{
  "n_layer": 16,
  "d_model": 256,
  "n_head": 4,
  "n_kv_head": 1,
  "head_dim": 64,
  "d_mlp": 704,
  "vocab_size": 2107,
  "activation": "swiglu",
  "norm": "layernorm",
  "norm_place": "pre",
  "norm_eps": 1e-06,
  "positions": "rope",
  "rope_base": 13800.0,
  "rope_fraction": 1.0,
  "qk_norm": false,
  "attn_scale": 0.125,
  "bias": "none",
  "tie_embeddings": false,
  "parallel_block": false,
  "init": "uniform",
  "init_std_qkv": 0.0167,
  "init_std_o": 0.0,
  "init_std_up": 0.0167,
  "init_std_down": 0.0,
  "optimizer": "adamw",
  "lr": 0.00136,
  "beta1": 0.9,
  "beta2": 0.95,
  "weight_decay": 0.16,
  "lr_head": 0.00626,
  "grad_clip": 1.0,
  "warmup_steps": 228,
  "schedule": "wsd",
  "decay_fraction": 0.556,
  "decay_shape": "sqrt",
  "final_lr_fraction": 0.1,
  "batch_tokens": 65536,
  "seq_len": 512,
  "doc_mask": true,
  "z_loss": 1e-05,
  "train_tokens": 326400000,
  "steps": 4981,
  "dataset": "wikipedia_en"
}
Each number is 50 + 12 x the weight over its row's rms, rounded and kept within 0 to 99. Layers, rows and columns count from 0. The size before them is the row's rms in percent of the matrix's.

# o: layer 3 attention output (transposed), 256x256, rms 0.0386, rows 17-20,80-84,144-147,208-211, columns 64-127
# v: layer 3 attention value, 64x256, rms 0.0302, rows 17-20, columns 64-127
o80 082:49 56 23 40 35 74 67 54 43 64 20 49 60 59 42 58 56 67 53 45 48 61 48 34 14 61 58 53 62 81 46 60 32 49 54 38 43 72 56 46 57 53 41 33 53 50 52 49 54 61 38 59 62 43 54 60 71 55 50 45 44 48 23 68
o144 109:61 86 52 60 64 65 46 40 53 48 31 62 55 26 31 33 66 46 48 31 52 70 43 67 52 66 55 41 65 53 47 67 29 58 50 46 62 38 53 48 51 39 46 46 51 63 29 60 50 55 47 65 55 32 43 60 55 41 48 52 57 57 48 46
o208 116:43 45 36 48 48 62 47 38 68 37 32 55 51 58 41 43 67 42 44 54 36 58 52 74 27 63 68 53 57 32 66 58 36 57 55 30 41 71 48 40 49 54 41 57 49 66 44 50 42 46 46 58 57 44 55 68 65 44 48 54 42 52 36 43
v17 107:57 34 70 34 45 56 65 39 59 42 44 44 41 41 30 52 54 57 62 53 46 57 39 64 45 39 49 69 36 44 49 46 44 50 34 70 41 40 55 51 60 36 24 59 49 40 31 33 41 28 43 44 48 43 68 48 49 33 27 56 21 57 51 46
o17 098:61 41 50 70 55 35 51 37 59 54 43 59 58 29 60 62 63 47 34 67 51 45 68 52 43 58 45 58 45 25 47 67 49 46 41 57 46 52 39 60 61 59 57 48 38 54 64 47 50 48 45 54 39 47 39 41 45 40 55 60 68 49 45 49
o81 115:46 11 54 72 56 44 34 44 58 54 55 44 42 30 56 57 52 45 38 76 50 54 71 65 38 40 47 60 41 23 53 59 37 66 49 60 50 45 57 62 70 46 61 56 51 40 62 38 52 35 45 59 30 39 43 33 37 33 59 37 88 56 41 63
o145 109:35 40 43 64 50 49 29 38 32 74 42 27 33 47 71 44 59 45 51 65 73 35 50 47 44 60 33 46 44 21 57 38 33 51 53 57 42 67 48 62 51 58 50 20 34 39 67 45 44 43 62 66 36 41 55 41 64 52 41 42 58 66 61 59
o209 089:52 44 53 56 40 18 24 61 43 82 51 40 50 44 73 53 65 50 34 44 66 34 26 51 61 64 52 47 54 25 53 51 45 53 54 65 58 51 44 67 56 37 55 34 43 55 77 53 72 46 58 50 50 39 60 49 65 45 35 42 52 51 57 74
v18 102:49 62 47 50 44 39 67 51 49 45 46 26 66 53 49 55 58 36 58 53 44 44 47 47 66 60 49 26 71 50 31 52 57 47 59 58 51 45 55 52 52 59 50 54 79 56 55 55 63 30 41 32 48 24 43 46 57 57 46 22 69 50 50 26
o18 096:37 30 58 54 49 40 54 51 34 32 49 52 55 59 54 48 66 47 49 50 59 63 18 35 58 44 50 53 51 57 67 48 49 46 69 68 52 36 63 50 62 27 44 60 49 50 49 62 26 48 44 36 81 56 50 45 47 47 65 49 56 72 45 48
o82 122:30 54 57 31 33 54 55 42 56 34 27 69 35 39 47 32 65 58 50 57 69 75 36 55 64 36 59 56 38 38 47 45 48 55 19 60 54 35 56 66 67 74 39 71 48 71 47 54 46 58 67 59 62 64 48 52 63 37 58 64 58 47 37 48
o146 108:29 50 61 44 60 28 34 36 62 27 61 86 50 51 50 41 42 73 50 56 41 66 39 40 60 34 63 64 65 60 51 53 59 66 35 32 70 45 47 64 47 43 61 45 62 52 52 56 51 59 38 65 36 59 42 73 42 48 65 60 50 36 40 34
o210 104:42 58 40 38 32 26 51 54 63 18 47 47 47 52 38 61 30 40 67 55 52 54 57 42 71 32 40 77 46 28 55 62 63 49 39 34 48 66 28 57 52 68 62 46 46 57 74 48 39 62 54 38 28 47 30 55 40 44 44 58 53 62 47 64
v19 097:51 61 55 47 60 47 64 47 69 47 59 58 47 62 51 46 24 49 41 38 60 47 41 77 50 59 63 36 40 50 51 65 67 53 53 55 74 41 48 57 72 31 56 47 20 40 38 70 38 66 55 49 45 62 47 54 34 51 46 50 52 67 65 49
o19 096:58 38 56 36 58 74 35 41 64 32 43 58 74 46 50 66 68 70 51 30 45 48 72 39 53 45 47 64 56 14 53 38 61 71 31 48 58 62 43 40 42 44 37 41 39 45 47 60 55 43 37 52 59 55 55 52 73 51 32 67 43 49 41 60
o83 089:61 47 45 45 52 48 44 54 59 39 57 50 29 48 62 51 59 59 39 45 51 44 44 73 57 48 47 47 51 22 46 43 54 75 60 35 45 39 59 33 51 53 62 32 32 35 63 48 67 66 41 52 56 48 89 52 42 49 43 73 64 58 60 27
o147 100:41 34 54 45 61 84 63 58 33 29 33 47 60 48 41 53 46 38 54 37 30 44 46 43 57 63 48 66 41 52 67 53 46 43 67 46 41 57 23 33 36 57 51 41 51 35 71 34 60 57 57 34 57 72 62 30 61 48 52 42 52 51 55 57
o211 096:42 59 50 43 41 89 35 47 37 48 30 60 64 34 46 52 39 51 54 68 61 64 37 54 38 33 50 39 39 61 63 34 37 43 39 38 38 44 42 41 39 51 47 57 51 53 64 47 51 22 47 43 57 41 62 56 68 55 50 47 43 59 72 68
v20 093:69 45 49 46 45 58 57 61 60 47 76 45 49 52 58 53 54 46 61 58 34 47 43 67 68 39 30 53 34 45 33 45 64 65 30 58 56 54 56 67 48 67 38 57 67 53 40 57 66 47 56 38 41 46 47 44 27 53 64 41 57 45 57 55
o20 089:67 57 49 60 56 44 55 39 43 34 28 58 76 48 40 44 59 52 37 68 41 67 62 35 33 30 39 51 55 58 40 41 48 44 66 47 29 46 49 31 39 43 75 61 43 59 63 40 41 53 67 73 57 52 63 34 63 62 69 45 48 63 66 62
o84 099:56 47 46 44 40 41 35 45 53 59 70 64 42 42 43 42 74 52 51 69 60 33 27 49 52 56 47 43 56 49 40 28 55 51 58 46 62 24 46 69 59 18 39 42 62 53 69 45 66 55 34 72 57 39 58 60 51 64 72 47 59 52 45 28